{
  "n_head": 2,
  "vocab_size": 8192,
  "norm": "rmsnorm",
  "norm_eps": 1e-05,
  "init": "uniform",
  "init_std_o": 0.0089,
  "init_out_by_depth": true,
  "batch_tokens": 16384,
  "steps": 7038,
  "dataset": "wikipedia_en"
}
Each number is 500 + 40 x the weight over its row's rms, rounded and kept within 0 to 999. Layers, rows and columns count from 0. Numbers have three digits each. The size before them is the row's rms in percent of the matrix's.

# layer 6 MLP down, 64x256, rms 0.145, rows 0-54, columns 0-255
098:481504470506464462500481539501520535527485531501468516497484445511584520511542586543447491544481514486483573516514509539473551423490481517474443485478544550516488490548521505399547550510493515563488469473441528479518591560522557467456453483431470538490507506521462526493561508542479494600503489537537507443516510509450523499468526500556558505476558514476429496461541495545483541478512524518531430479456541542535520528521629527496440508524486482443565572567511500549536513395486493444491463458497520554568440469534459441507457411508509454479453555531508517479505552487480480513491467516471469451540547472480560430594516482504469453436477428537460439547444553542460543465526462502474483550543509483513507441529526556545404446500484564531511460495507520439484505473434567
103:509528428469459512528400527471498455484522483511507489489505495531493539425528558502510500530503493454555553456496500531527491493530428476557558541441503537448460530462503413478462486442517477540481490501437477437472488539498582468467537501448452495522518473535459402521564515477506456485476511553472545488542523502564501515451534500502441550433522471544476487456501553450594555551498575529463455588514540576547501469515547501446490531476494526488462473527566498497515498476537503533557398509498590518518485521481571534510473450555475535501475541503507610474537488525516430536497439452488499460467511412507521464610537505538509391465397451575538473448464522515493516523468526430465488495486506494451527477499487517528575500524493508516549508466516477530495545516414488
107:451536462470434589485468473397506475493550428520563486482558553525479531515474542506488462511420538540461487497506476457413564528548473467426490443495437551527504439517459475516568520502453453518572552545470531518443471536490502485485416452458484491502504531477429522538518477496497539449490475558450498477516530463553551484497428541492577374506449527464519427530417515519471472486498499486493478554468501515542573524504451523504511496469467443540479465520528542527440468526495509542509469480566525519518490386487498484460513503498502475444544425488543463487580507537468452563514533463468472539441496566474462519498459571519454503584536508482511505547432528565496479474552536539551483497545523542520494520573515443446471453569567452465448513501496498491460502525537497
103:462521490501475481539521515501519534449485558490506554522517421468499547582444500455562541534449563564499428565533563504451509469583584479513451477516564513485522573537503501506534514470501542517521432453467526542478470505502456572500489436532463555450483546513471539504491561477462559518557540460530494553528534560436533507507525522569471585518561503472501424487497458482582439497526515530460456498468526488471486494409458524457510519513552493489463450536531517519477466428471503577482502492544433506492515550489434537403524440520515451463515528524456455576479516464494488446472521582508538532591494540532515544418483478552422491465523550487491502537467472487482546519502400516510459545519501482494578554462487466515492491512559556549479501520448463481489414456460516
113:505461456514500487420487440497483506496550521481510427560467482501425551490515501538483564477480506474465490416446534487586513499497475412544487495401480479493500498505500527514527462461508445511547470520466418539429486512540503487492461547488511390497453521470495536506491530559535481422456506478540487456498561476519479476544460431480454450547476479536491485481519533492546489428439429421433543494530547537507453443427436505495531503546599512504526460456482533536603467518420476494583509508522510460480438479516548493466492501535492538459533530485532481488516517560470519456445538489508469557595474529566470519551529450458547490475581480489493475513540443505468568451489550471473529421505489466498534508505436521528540496515516594546491495436573472510492463512424568
100:491553457510547505480489517606499407474490439490510516542416498529380427521488533489515426552520484515493518478478504476573503430502464523511520540485508509493414484503521493558557555508448433494503426500504500473520426517482523528469507491507544458485486460501481486514434480463495519486452539517511498469604440513531491477524699534474486485483464450481496457501572470479551489471464487456513548451493475500529482505548499471523559508458376501459474504484480493482520528489585546477535460488405445526512406445549506432544509510531492563488447446471501496437463522507483484527508427438470467493535480479450479488558468503450513508534455444449481475483454496535469515452494556454482494549465520473533482491514462462505403543484479542528504446446544490522526480489528538
098:489519497471502445514517527516506508493511524508521549555551538409496518378481534556520531529479559465461427539545542502520505492481591428476494492505477520464565557511545534536478475528466543500510457558482519574493441524471504540485511493537419506555455552507494519481493481561438520552554536624483475527453516465455456496556472547542417551558503471490476501556575503461506520472520423516517503484519513514499507514430508455518456474573510477477521448490483487540500438515513536563421529490411541465509598604509469509499548538433465490429509504497520504541493530490503525444560542517492536513599472503535471486506532442615471469454507554492473495478483497554523495478512544470560515464487471460525560471528568540462480470575581480493502573484516533452510460474479467
084:479543517438551444583547510534506449501459507527487540531539433552537469533584507511507450508507567445567546529466566453494504486556432440521507531511507564413501544481488509459434531454512399446546476402471542441501486505448530514455457551483522504462496522516478446489477483483537518508488547533512495451507492514510486470521446530526422548508487554537505574530442487513489493539531509526524563452511480428479481514529513540558514473438473472563494502545519483533511489549506511509501534522531413476481535459566516480475516506519538472504505559475508441438536531530559433500503463481536491517447500478464529542527498541496457510518458367554532438454520518470498488500547571432450533513472502483489598414502556444433532558449467452541456436536471527506498488450394506
099:505469531461540511482565471467475554526457465570518454516488515549550455440530578510494497476497528537531550528397472541453537508518491458424578478511507576534464527497571529478479465532510500466549465449405510537574533497460500533467472491476491564555542522465467525449502498485522496553460460391559506529544469464586504509542395530530478502538553498486497504475506430453409463570514601480509589493520461484513532522543406505477572427503503504576442478526455469503570467487447520443486544534432513475447543424509541552538492544517505529525441455513498477461575466488510508492492553499558461492541510507486449450478467548451511537541528546462491573500500530521534481516505505540518473465503473470514473496436500559525562513435504461475513480521521525524492510539436451
101:525417474580468536575441487490515427540516507523556470519515478580560535476445465507473568483468532480530508487494504463486570502459510543613469526578488570481465499538495467456478535509496505502482522582474437462497531492457579453446533514508527554527546519486510478484592513509444496552531513566434558539545485461520550468515513561540455456432511527488503519497477532466564525549516552539509497588557606549500530488524464493491541468484528548533476629499587484529516565546516530447507480485490505568563521602510495509469501531508497496440495511533529505485493537466457505485515494474468489549414493474480513533487484485597487479546470529508462513496484434544563478469492541474488458504478558425514486503441523469496450455513488441528536454496572569520531579500508518
094:485465550484532521477501504473468484547540523523530475486523473431524500483441522468560474536519486522451511531534509435445472464532479508462507504579491459519465552493492449507612519416556468437491579555470491507530514502488502487510503545481460489533450525483413555551487428563488484480538523509560401450544577450529423463525471522648515556500498431548534535492515520489549494512496494451469528504505461531512453460433411513564528484553545452503508515534519467539525512396475496460541476485425532416463578515567471520472489486501436477505504546482501445476474436521454495446466557516436490544522555566523491548469460457549489513534505565566480468501497464503517523538594520494441498471534476424508514501474560488534517552510469548519525509532524528438455534512534536
111:434531612557531534556437523494469497490508515454505470493510497463468509620458451498540471457496496476520558495510406547530480513444486577527472491492493556540544452512482548512453553511414502460479518429528540541444529490465534461470501454481515459540524462460486556525471504481457498424517454560450458514493522383518537453451486484491461459511496495470427519543503443551548502486443453498549578474538490527499489432554440531447493547521461494508484473461587468604542574516438507493530527498507530507487542509474492453477447505465554485571483562552513426503524537563542482525537486479539449494510562486481524536525505492475458505579479491502512522528492450467543484477484486512481468493578525498464492503547526518429384416460520418488543501487474434466550537512483483
106:494460498549477536536475481464469617454446530524542492481531519513469488490543506469507547507541459488537546506446485479496485536489453500562492499465468464512493505574522512473584463464533499528521493526486587516455459593520470478543479519516502493528425426562503431509571471574502515382471447571490546475511487436517466539522399543436495456543498472454516511496532514500596567458454490543549455426579605514577514402492496532530486502492467520532496478459473524518468584465502509604514511492524490518467496471488481486471462531521507554446521538494470473535535481507505461470442518507424519471493578519489480449466514502531503454523463536504551472498504497494412492443449548520431546429491490453506443420460486555525523461542504573469472532482535479478472478553544472
111:500476551450516462489514447502388564539485547456455505505434507569544539508486501479437528482559453566569499492435457461497487479506483494484523515546509427467488557497528477494487507537517487511485417521478553484552494499534432522487562512484528481478548412429503576466558479468520456555546447549532509485504461489470456470479507499487553516466480568471480506526534464516564494497468500474463521519464408514514495487490488530456513525529549595532478448456504557541548502463593416461515456504518526519543495435464537556506458446497430461580479503527504486505439434502519540543451536551508568451522535501458466485477432543455561522551504518489473426496550467438530487605519494525568495470499571473508461549450511562579512536467500458550474498559471421559533482472554498
094:527558456401436524521518557497445433570509555501507458480530505469423555497450538520493566581455516489551480478512475503481493491434526424487496466457492534444453485516517496517475509502517514475435553513554529553570579458503477505467565498504583522507503427472500442565530510502560415489488494477461485491548565517424468532502508504576522571475407487492550518424487461457475448503518515477452498515482515437489493589477462446512466515503498526535557537511499493492523462499558510494454461540493465444522521401482509488534513528467427449527503472462574478597429529503458505511502513598480547440478481481440501529501450494525498584487511539500485520499537453423550524498516532506524474518487499467545490524511527462538425491496456479465544550567391436524548495511557519
093:462447510505456542466494437541435561482478471435477433455532466489454438514509494485478543416468373447545466514491504489532559460597462449523524476529522492539467568550490448516540473454462514527474429518555566528492443522441517492516553507497546490501466446484440484507517531513486522503509495562476525488514523484498484456451497477466487513534434423510522521445449525496588505567476534578501466496537508547525525480485451498511567509459485519501510525435414448472518513532525505472513507536565548539463497547463560519562540493540547547446524584551420507561510449479571493497531522426455533477490505524422471482528479522549497509537521455486460467457534513498504544399483421518475454416580512469529458451487507541495547473485457530569537550499483451501420447510458485
101:445480452445508496546447471521452550453512480484456513473513457458514484424538538501491488515515509484604493441485471547501518472543514495477583489495473467527381594502533487459514395433538497542544511472453512508508472535506476545506556510464508493476495550561512571507549541455438515535483479506479479490511486470488461459463423446534528578517487445519527439559503506535648562502442501517450389516515477517451501529451401480507500533518477508457475582490487557468521510536521522500554532470581530625449457498493475496597491485498484498481516520534492474436512500541533494419500521539527479500455491443460435470507451471564508505463530498519514507631514481526514498487480497518480445409515438510480511514485520474537505533504453455542513509489466453518453488518494527
095:447482533476501483476558493494458571476443518458415657461581556540542504495463464554532496519482468512534489524485411528519488416532477463512555460542434478466510578514462491552520449477550424458526506489548508512480494534529489576522426532521467487526482432539507506501554481459482515442480529508497471497514537502535490526497464513545502566543502588517476480528454450509487475466559476541649543571464456447477533480500472537462508488522487449533530479453520523532451505436540518516485497501455487581505502511520514484476541507537506540538481428535499456492499480491534406453489521532456557508479464471500463554541431511428540536476493500533512474519562459402506506564565502430533512410521491466553514493456470479553499548455533532543436565500526484492530456530472466
101:467522495552506466532543488518463532488475469482447554526451470462595545486521514502466560505567497483517485466475517521478564542579518477510511513485502501523552538442516503462472550530492436486507460532489488491501551471534477516534524502519507424578529462418506535454502478530548452596553460531452485505506490512513441503479529564435486474402463533449489513515516515502458520451543474541546510494502480530465462524524442512435507531522413545516541412507462500466535425392558506550491504505377485495532463548530546525516497526507495479588498471520536493546432490584535470571523522584628543500490461465472531501484463474533495495490496534477493526479480475521511488500463496555565550432443511531559520398447487476541527467528524491497450423576484490581509557462566495
121:528455502449555414456513544499549562486507523489553526448531488477573525561583530564426504569468519514517474535541567522455504483495529535433479455506527519460541482518552483484458589555498468493511455591475503454442515444472500513447515536472550597482526505466539492501521540520527459597503517545460503454460496524519509528454485577495535512453477544471453516516532483448567524505547507491493547520502518523564418550454431466446397464509503463461524579550571543564522484492508499508567480527499401526472487470504474456512511505466530451468491480470516516516517454435563478467545431504513508502477446431506503533515523473561542513451476517520504485590577618523572468521555532485531500546441467498507514555510552524522423508519490500466550470499494470476520475505529562
093:570536519543502422423494475450490558459473494521556511493531419470601468483489506520470484503491518526509492431512530500552504498487509469456511533531541418472508527512532505551566415555460511475531471539509499447577446496498519475439538493454501477474579536469547515511464531396471513529478502515490524525472502615488444529468540544511461421546525547505474430498543452506502467532528577551536545452450468442492498442543526464498439483522509449486457509580484405487526480506532504502495466460438550481453459514500524531516530461484489430554515520506511511552486453579455520484510446549505488509515510489554493448518456470521557461483521473544585448569464597522544459522573471545590530601505478504435541571547526447538516529496537476474459472490495449482534499475503514
095:561521453507526458531458589487509452518487573488481478538512453399440586517462477472490464521526498494509482548547482417500491461511484509457453509482531467454567455464495579566542517520503553495476534496514592515494481530561523534532399495512544508490512506431539580511458486537555499518523436546510450549523491520520496503522553458455485408525516490555554494512459460545447506484491477486407490419503508463497466536501469542539467451492474418480529543480464481437486404525561498524499484458522451513507510526465468503487482478533532513497502519437498450519501470442488528505486475536411510544439482555557510516467530453526501586526428584464519571514457542485527533503471543573405502547495466544509468515510535513534576560489533516521522499595508492442473551583547555
098:503500464526428482563443511423463546471499497549475437515473482533516478540426412525504621514519479553511518458482519524516482555493526427507523487514497454458504529468397502499552477454533487455486497501471486503513463514515507526510535471508543461529467524500463499498453508505552398490484446424445493493500486541402529543548544506441528507489493561489488513514512536511430472467510508529489509519491513435471480432495497503507473469472508524509532460491464480431477310516547438552476491454529459399520480595486507543520530505484546407560524477437498450517558467490467517521459465494571529546455443517529486496449508546479480562491480530462521471475507521493595525509469596457521503553539518493495469504523488497539591545523496556476577511484493548489510486414490555
105:488493471530538526422590492492505459507503471474416509506498488511500551483537522534486463494566503426463392486448455473517479529475465540471485528506470542409477485471518517523518561510506497496504544461500458539520491475542474481547442504467506415522536444445494541509545507408553485460563518490560461510417468507515515436463456461487481631391411482539501463501461489517444447449474452447505491391417392515479416527467491514449439506505477535467492501489576509486578502501447508518477544508540474540496485550561528462477546507489499551507498434469490499464531447515524471552476541500499436498558453529517464448522455457369477455482539450485461502510501476457503527551501496491476500467529526501542535463514464515525457514458492425571536509494494504481472438496531524
091:446461478479538437530526505528559513498528427544525420472560473501545459509499553575480509502525474490490509533566455523516520502500506468460494485521454601549532539446543485516529470485499465511546513470441550479441544511543494499435436497454500449555446488487499459457548517509419473497478533537514472500415483524475533518429522440519456525508446527477508455554451523508486529526510526538538482531492509622474524468528468485472512470493537523463494418481519455464477497476468452536614497508601465421510532474519478505442397494542492501498520566481480508510498609515493522507568474473548553387531554439537510437514434507453463461500490506568517501497444531479505510486449468547480500467550503540506534559484535627494544472522527487516549536491531565554471488500405520
094:545485547438590472420521521513556445451394527542473570509540537497531512432558518475533496481504532515541509608511551606499485495556505517508468490585587560542479495572526496482482553497478526551446496513542495488545459527513463534517467519472556466439513493479497462505429475460463482476538491562482562434532494604479469452453444499502516400535473493464474453512537545503522554520492524553463464495492483535536475514519506498528464456548528396471495538505430489491496509517504530477525513495447514569460568497510545491513543499538512515448603568571439545544462473418525497546540499460458495454536531509456550483496519498518498609546517494547501457526521539505554487559445498556500453565512541460481473475503541535482503559484536480537468446554504486491503500500430509
092:540551524504482487464482501432477481536513529507534444490493502463516503572464490504483552501524443507518453525458563524498532456494520476490440504510588509486543494531427483450474546534494543544490510510542428527549479513460480489497545527453519460496474510459577550503513451452548499515462533458494506446502513560452531459424530484481547461487459519502436488477526519527450499478547446492486482501526434526465417535455458457497494465522456539499502445494495533494499493538554469440454476520606451498463568503433579471497492447598462541546512462454562447496483547466534478495419542518581421559514548497453534580561546517556568565473553517504436495575573532524534600516432420570461558556526485479507442490496545485524547481566494562480423489530493499533498492485495556
092:520544509488507573479454492504549467511579468488432547520410448448494496490552572408512457488450539590539554460503508398558449503582493483495550439522497498473438534474527498497446478533444511516451448464495593474519516445475499592473477479460536552513476518566429544552546527502500472470561517543472537492548504515465454506420498555435613455494526435553520454535477523527522533546493516484463478449492500452434463549505474464519511498489484556502493517497493546423481470515533498515475477511519394541487559500498577516491533542457514469499497521569514489494533473464546475569437518447502422509585527524461472474530519492462503518451437547492490485545473515578511459545501485565475478474518511517412486552509482517440490500485424540492497471485525434480507501443550484
102:541525511510462515515470516445530482473466490473580540451509458537557482483501515483472501509445544515447478430520488437481488408503474519483511470479524482508414477599485459541458519471565478422509520485507491472499489459497418504496495518516482508425520499470534507487524493611549465529484446577472566526439483499524544534531414468453472486489487520500507495508484541517473469474476519540529541431418460440505433539514506492499482456535552480514454583570494577486481523496510516553399529495519566562522480463443571479523549485458499459444544515520460444524546443469465550565478462560548578459470522579546468425470489528491474502476428624464491476564515490476548508577506477521495507523488547521493563456562452450513525486506548467482555509551543486529584473459524507
099:505552488505544524538494533463526498595511499491538448488492553491590518463491493489435519464434577494483448556528495526463522436496533488491513480487535523505496543499449505502491597516488525508446553573477365472524557514509491439409459553426511519536529428465474487504534534471559490543476514468526503388502468492516563405484427446463447464505478406517538444538466506503484472485477528486460537516491460467482474527453502512411487516482479423525469504573514517524567466555508531572503519454472505486480434496509519524477454548467526512557485444495568501540555495480501523568440470501523472513574491520541482504562493527538472508501474436485474631457507478480550545496483573500459514501544493533571471451527505545483421448444489533481521495490560566441496533491503537
101:436534518536428499475510517400465438558524600493503576423540565418479486474502497521534506493533451452533519475555509475538483523431468486526507482591438485485547565541498502484518460520476480507483523468563496417474473509582526528576581523487516515455525474532466499532447500521535479596477527560472473491482489557506532521573526515454555505509576514597535508521495511554506536470543447508559477464514486436489461520478491467491451462536478564492472501535511511511475467530533516561435549430491484498537517499500598543506485433526496476520556457511439445509568433492503428451485405475530514523438473508522533565540508492496542515482475500515492389585580525563545544527540432478430507505485483523535505457443454511493488477433512507504501484520539467472528499491510503
097:475455495513549473517556486540515594449503505485467575556520490502428545463511490455467502498432585478501446520484499530442583457477554483468492494517538496459558535513489486554552526518465548482519535583513538507484481471502520518474525477480472504530386530481520518510468527540459490463542496401551488518479495528475407483474510483469473492537432433530617500567546525512509461431517477493513503478470501495559554546478526482551496449531451399486514582494437565479518432516501498476536424502482429460484508569466567509461497444477497534509468465513492522595465463447499505475483490497553453462482456498466511508460500487583534552462484504537501493524450546440499438498538503528558486460448476584430512519553493490485506525437528437466482454525435539437478423514585554
088:536539510511602569462485499442475475516503469505395475524436438569536486490480505486532544516494480545469467421489500486521471481419500497528545582496467451439407504546428468533424456454549494489487496528465526449586534546520487530496491511568477502503468502512519487491510445417511512510461450491474444516460515459503475570555461452548491551425480536507461502452542505534505483480466481460504529485488451470445563529510448561440571496473517564481517507463499492451453446542480489501457537473492496517527515527528532518474544500494488545547530502557508464415524434595465541483498543466497521485387482487496514490536519534417503508448513557512504356427515441459525497515511483438487436511555552447518510428515468463535543551456473517510440526484502490512494456550568462
098:499523572442505451547499437524571472479528509576508528497530373512508501569531538538491529450483532526506514561567583498502499545495533466464471494532535525455490495517510497495493465484454480504499495459545516523439516529458485516467530534459510530523521527468532496481420530540481465542492563533422538491532586557417467547458511564502498460441584480488522502522508420506418515491542464561476499610455482393493483542516451489556453462499515443507555483550505455531527492443533505456452489552437444504488507437513522459461491481484545392454557531592488515592477508539479514563477424509541462450489487480528455505534478534545461551522519431490505528486508499513517555510512500529549504587522462473503492525559549605448472516468512485520457480521561476498504515449453488
092:476470544466529555466507507542561519460521408503489430555467516475472514528483532454487516517458535481470484540502520491491482512491480468508512440494484512559502490506507455514500487485619474482486529487402565506521523528489441472465471494533512506465500514514549463518428566456479487475469455572543559520594499492500484473492489490384515465552506454460555549544528570504492535452451520510474561558474600445463532501519474528547498452500473472507459544503447558458545504466480448499555541451367565434488421461538563503455456418547574463580507476528489500515503522597534467483576554531497472463527448506461530446493547544495450587450441488514513493479515511549536457433436546537503527552533472540506434492532518514514496515528485506489471507464444556556527500522464521
090:468450470472538505524556542478463472531444558516551444496495502525454454499505501436507409507471503451511496494525412422484523443489520601525529531501424516489432433501543556509503519409437518498516471450481507500492427522500580539514531523518536529452483538449499499449563488476487465509549453496533496484468524430477515529562528467552530449487490508515508398486500482462600479487513528469485531495513507516420472475526550538457527458558483435496421448529548499538517513565486530444585563499441562532497563496524441496575512597554539527450551519520525491538548471484486583480445505511473538497537490477492468444515475469436495425528469457475586605470557499489505476456562526493448488481472523427541520526490487515523452502475476459470518492478519525478529545576546457
101:479570515474492507528529472499526529572561489555469586500509509504542536512515493471490507471523526582495495537459550553515453579522453444543464543554512549474520508424455514538442487528486460434486526507493520507491517475519518431488503465453557503556439517525541523592591432449485428492574528456452458498480526452492501521493482560635445538531546493523498495535486535482516431555516487507543472528522497456572481507523528488529481497420540545474506432480563497499443469470489526482458503499494518515490588567545475488445553564493471472529484521454487541528514499517477493503470558472451474505416521507524408504440599505516496579475506521459451594534421440539515460499504553423507470512575445470503522512500521458461493474466463601517560496461551512496477499458458521
099:520466590511363501452428557463545572474523473555553363501511525514437474583496487483529492432623501543464473501504517556491488547521468470517530485478466471542501488490514452460544534564447508498515443525511508482411431559506499465480549573546484565479513491449515481489457515514471415436463505550526537493554529452503462523494504517490537484488509485512473484520552532470515526531387475489529479446508453592472519504504505493509479429535487507522512445490467495506515515532495489485487512497405550496512524594511473480550526469514507537487498476500415433564503506509543460490541517435461453452496461476460538430548412437527454541518465465499522513530502469485517489433413484452507513560512467479500470499476557496484397545574465476477498528503474460517505519520489525
090:502393568512413541507488459466574463520581449468488585452551495497479465475476482463528449472538475554417454478527435376521403433484482540517482516567499494502525525485466367546449569469503549463448540536531490477471506540486553537553553531494485478528449528495475547520513495488473483520486548558516459509454479491587509429509519521491542572494459547466445514585529506506558500542487488529466505587461470493474495477528442489490520473459511507512499543450484523557531482496450504483471530494498480513539527554513538515544500500462501524538434455540495508534498495551517575528510490437462452536477501499519504512508483446441465501486539528514537488528554486551593494566539469463482545466488496446438482492487467441497573585482442475535456549565560488480564531527554513
107:464561524418502482458469569516471568456523407491564410523444573492508600521486562465483499560512452534493505535602502568476504433563541538427560463488491448524486571547480466525519438551535494511497464512524500485496511523492501489484555524477514582559511420409530439543548506521485518545459479523524559522524519523496476554473513590494504528521450482471492473438532449513541510539484547499510518568532517472499498513538452478472504556526523518557526450553495481517499620519569495528482561506477478542475481433429520534505518482537506485546509429455529515481550488486537502535518525556503576521472479461446507463526502492481515520543555536469462535512537567480487541511491537540479563467503471460450480454506456421467480405515564422430518485540512482511504566496489442
107:532462466620526523436448482471482535500543532414513471454455561511500509451462524510468479452462545507565463480531485633438517520619445572431454477477494563453510503495517483459519548499488500542440537491489469481484551408489543459503504520394454505529492477513441467461419584487568544535448476535446486483423483477533516489491519528436552493442490492503531488573493502489456528502524431501542516602550483562438485539482455482474476499440507542519470517519533462546514502515483507497448385553499501492568476594487520472428469483475489502494492479542568573532515481496484466537514500480527499487539495499506446534533501520496528533528462480497513519502469514431504503501531438472601492441508542518538525502515486581517506529528493535524577486497487558433460503491521526
100:490502457541559475480517521531522472492436436459454475540533500532519496546487558455487517474521497462484483554514461518569497453502591468483434540543561510468528513597461518537528515523437412478573581467441540475508497524483501533520478488562493508594478537504509575525544474528492451489495460549512552558513523497390530466443565462460463504518544511504439494517485458525513528445493465537502531437447474440481467465533518469449520527539425512424508487491497502535437431445480554492489547484439430520516457539542469500522499461440473427442491504412505457474527511488488562500544464450473499517526442470516535429491446446528422444499433411524465464424456490438509534505445514516485459487516549524552519487571502513433476514490531464458449485541491587499495479424531486
095:531550577504494517466526498482516475453535433462483479448523485474425493465432488440457481459531503542466458480434579508518495497486510521485545494498503466482539477476475482545547491540554462430469457487466442495428451443476443486489504541500501497484511535553472567507550536543520431492508435571479468513485522532501430537486474473389501420471431523517539492401511502476492480528542527500479596434525544504466456536504495531488604511485493456550581493446483525501510514514419464490529538497504445468427500553399547484506518505478466445488549565518494462497498463528464450519470513464532522496497464511498516455457521527508462532532427359532540357463458564563491493466544486477487500527439494549461555422542493474480503500551510561493509514464499474464521523506548541
094:506490482538411420541486512519467518483481506488566491485488527518521520421560543499508459542519511453506544442568478455518519424504461492502589539500515479497469483485640498504529428462528391445571463507555548433533469458488517484529576549516525477444458521498447495490548533550481500547517543527531514537429491502583504490519528521514470472523537472560555543586483516503520541566540514541477492370458470486515514500505507471521470495491472541464542575558495513461494487466547517456548498427604496551597501533559565539522476483487516523486485520442517542490460541530496546489472484456472543467517455458532472477544477423541544466513514497555545470487497520559577506498489521518459492396450507489504487553533499479542558514459528416508554462540472463495551505508475511
097:517489538464457559480534513552443482523492469497545506488551423529465444487531552512536487468498454489483537504453433501548459524573473511460481511481460528412551484492553523460524479508335506564468560593514453466468462496518479536615504502525557542510488519541478512545471488541497480570421514575484454506428515525528448535524482434509561524527534435591542482476497502541508520468505513480462480432495509475530513520546513508469531517443488466469575455498539509478481539605524517384550456480456478522499437515536439472527490546480515472385504472509465490476502473472516525528563433441452490499472441527476455461520457491487555524585516505487506505516512504500469484497491609472485455516484502518484506520562514519509523504432492455504481526445474447464409485565512498
105:509515527517373521531504509454511587485419524479502461478543507467444561538553547506417482512451564596571511524524501497439448540505519495486539453458518489513490457497492499489517430501525554523509481464460495458496459512568482520502530513475446462495590510499549557453559539495531516505462472493516606497553454486506524534568475566462546451503594460572507435542501464521443525553494455454449461518472502551535455505465483539441501489525536567511515523504479544548542500521447464522446479533541516541547493457522517572488528486418501487451473533485502522500495462480433521501481481478555516499524492476504487497435417502419415582485503533467516429541521434533518489523513493493521489441503519531437463457460443570516498543492552453478360540515527516461482495445546479
096:494482513448505508524532552525485548525528520566469443569506503485541446545556503532484521494488503524457529507508475603481495494512509514510504536471489552512578472487534546534502463540482488477517511503531454463580527483489583442434511492548420516576491548481505461523526453506510465500519525528523523560456529454459497511479489576475543505511536492515473536572573420586449528430501533445576500501514533554486545514574508534445502507509538523510494435592493475606528491534470502438567539462521544514525520544448509550425496434469488492504473536483507487534500514529527532452507522446455468461447486439469511480596425482448530580516477472496576431435504598387507504544504487513523486438559484502496452497526568520523511474489458522467535463495467502413540547510416547
094:501477471503415492462519475579509515531448471516544477536456572503491541451519555548451564490511524526527532519488576575452500502564467494475539514573531499501527517472531487506563380454513380460498467513514543469511509505446535453495620511497521463556484551514542569537476524539513453413516533464491505547550503459469511552499479565563513545515493496513547497486515496491562553472451508552536477481571479492599528447441486515497514509448613558473494551525515520517473552522461485496530485513495461515556522465513423498515497498539453451506517533481430551463479508523490443475518504496495507509568517437536518517486584490572529457544460495458463552474493488519555503471431467515548505526542410425536506517497558538505572524481516564529596525518544504480452484475482578
094:508534569623523463501456439465542442545505500500506528499532508535450496581437532564531555495520496520452500516532450493483495469497496479446432469506517517488462445464532470526514441521467467522460522489525429488497544528452536502518530443522450529448488544521464458532484476548508543521467517458467477511519590544486548524464509520508522354453499576524469421480522529511523514527535517438516518462451543483443473549506425469487524472490540474575505491568570420487512495486554460489428507553481413482509499452518467503535476467541508514462588449555502510512535504506522481482492471475503561513523532513490434565496579485470467550570617503467555500562526464464508536577416449557501590536537452438468485506506501513475498471535522530490445557589511488506539514521457487
109:480472529517473510446491453486547487435499477485526387481426454468509520566510481575545539485528443481505529524511503508575446525432484545551487459530495440570535486496521471478471563600475487519488554517511523545571520551480507472528536501445512545529527444473605516490470497533543468447526551468461559502469525528456546473457442526490555455493506551439477502484487501453498521519477504501557459578527530478476465511523454443441492503447490492540501479487494445502516513522497501434449547550459486544522614447530556503479587480491565536508485430515467556527543529528557499516538485494499485557444538466472564562471532501490509536515529499427517487470563505505537496476535463524475596583465468469474421433408464445449536457512528535464555518472556453571480550473534452
099:505542498467531484561468518521476614462512525553590484534395499479475458489482469517499511459480536567476481447503565542511503529417503461486490492472546522490480459513585451543519526525469538391483494483495510509481507508473545404422545556489494498491508519461485574464471482501491478543569488492472435480515486481507512509488529501509403465444504516515485588430513486438482512538469498455555595412529486550529537502499507472458512469481454446499514554561513459453497493561440545558512532476464483490480500554447483492477530519453536481479501499477471474447530480519477441514447506436443503517511496514479422455497459463470430475547586566467508526589451433510505384433499505464519442463450509490485552441478548566529552485489462509517474401488498452446502484514467545
089:459556459494497490552457505459562479485500528487422552574512551468491552489432472566512509490475547514562571514605480517550504528485525500495528502531509472490576385481462581562538467518486458476456518349488525491481565457510600548516461479414433452431500448466464507481464491515507473508469531544474548428510494478469535482534501500519520425593482475550490484478505482529478510503528496428488499513479492409587541535423560471465508480543468484460510424506555535507466518498414538495490542519534504551530502484476562486532528579472507500458567566495516549496552478452484481503515496489504490503543478491525501565474551487420472431488549492547487560549469461465508464508519462515477517487542494507489465487499486515424510400511487480529516511481554483434476483472477429
101:528536564498472483417481523511475489498410444442467458547473459482524535391493498507487490509562505528483460544534530542475441435549501479535468447503515544482528479477450490454547538480524506547531501486402510474475402544493496454522480537456512584548528523490567429586533564556504513546571510482516536533564502526527447455499412529506485425509517518487488455512503507444490545436477424442462553550519472488469478530484528555511487543561529483532516445442444494474499550493538492573527584507540564533503557517497503442487456407515475502427537446486435503450543501497552473505444480514568542520431505499504529482490575504494435467547477459540519522436539502461516476528505551474468506581490486515516521504476511562490469578455508486526538499488593524477495429439465524
138:527494575467453499446536511520515524542483515506520436511482492544538524524538456494509477457521493518498515485555498481491539484519483530531506569477499542568533477479513478510487518506508532479479493507539590485524359521513531474567476516527467522491530497500524520532554471473489517506498552590519480502423443482504493554599548540466513570501478523493483421518488469452482479501519583455556413583460524551505542479533518483488556459542501493489430453527493465528501576508504621446479475525508604639440488464435510402575589475527515513469538454452401475531432512430520491505506464503523521486483475497489615492547502444498520508498439532514517580568517516508566513525543503490501525546450482479446523570513525456523513471493517547513490511445515498480473505473458534
105:529489457580421523476463477495473522495454538473500529495508517479502454491541537490538550416447414448547520525458497458505510503440518454478519492551540470510483480523536479470480482497490489534510474558594454523547446531482519534561591565504520454426506467516586571438502514498452592521419530455490497468547518498477468498527526575439499607483522505497508465527537527459470510467464479501439503598470460492540533478450488472501515466552483584463478562521544453487534472513508567387412482449432447454517547525471500462496502496511430522489506477540483425443487555509558568481521508508503483508487488477498505492572510467519516513517514528440498503420519450537535459553532429520476543442495496450501528437467542550540555563507547498551539551523562513555470563519518466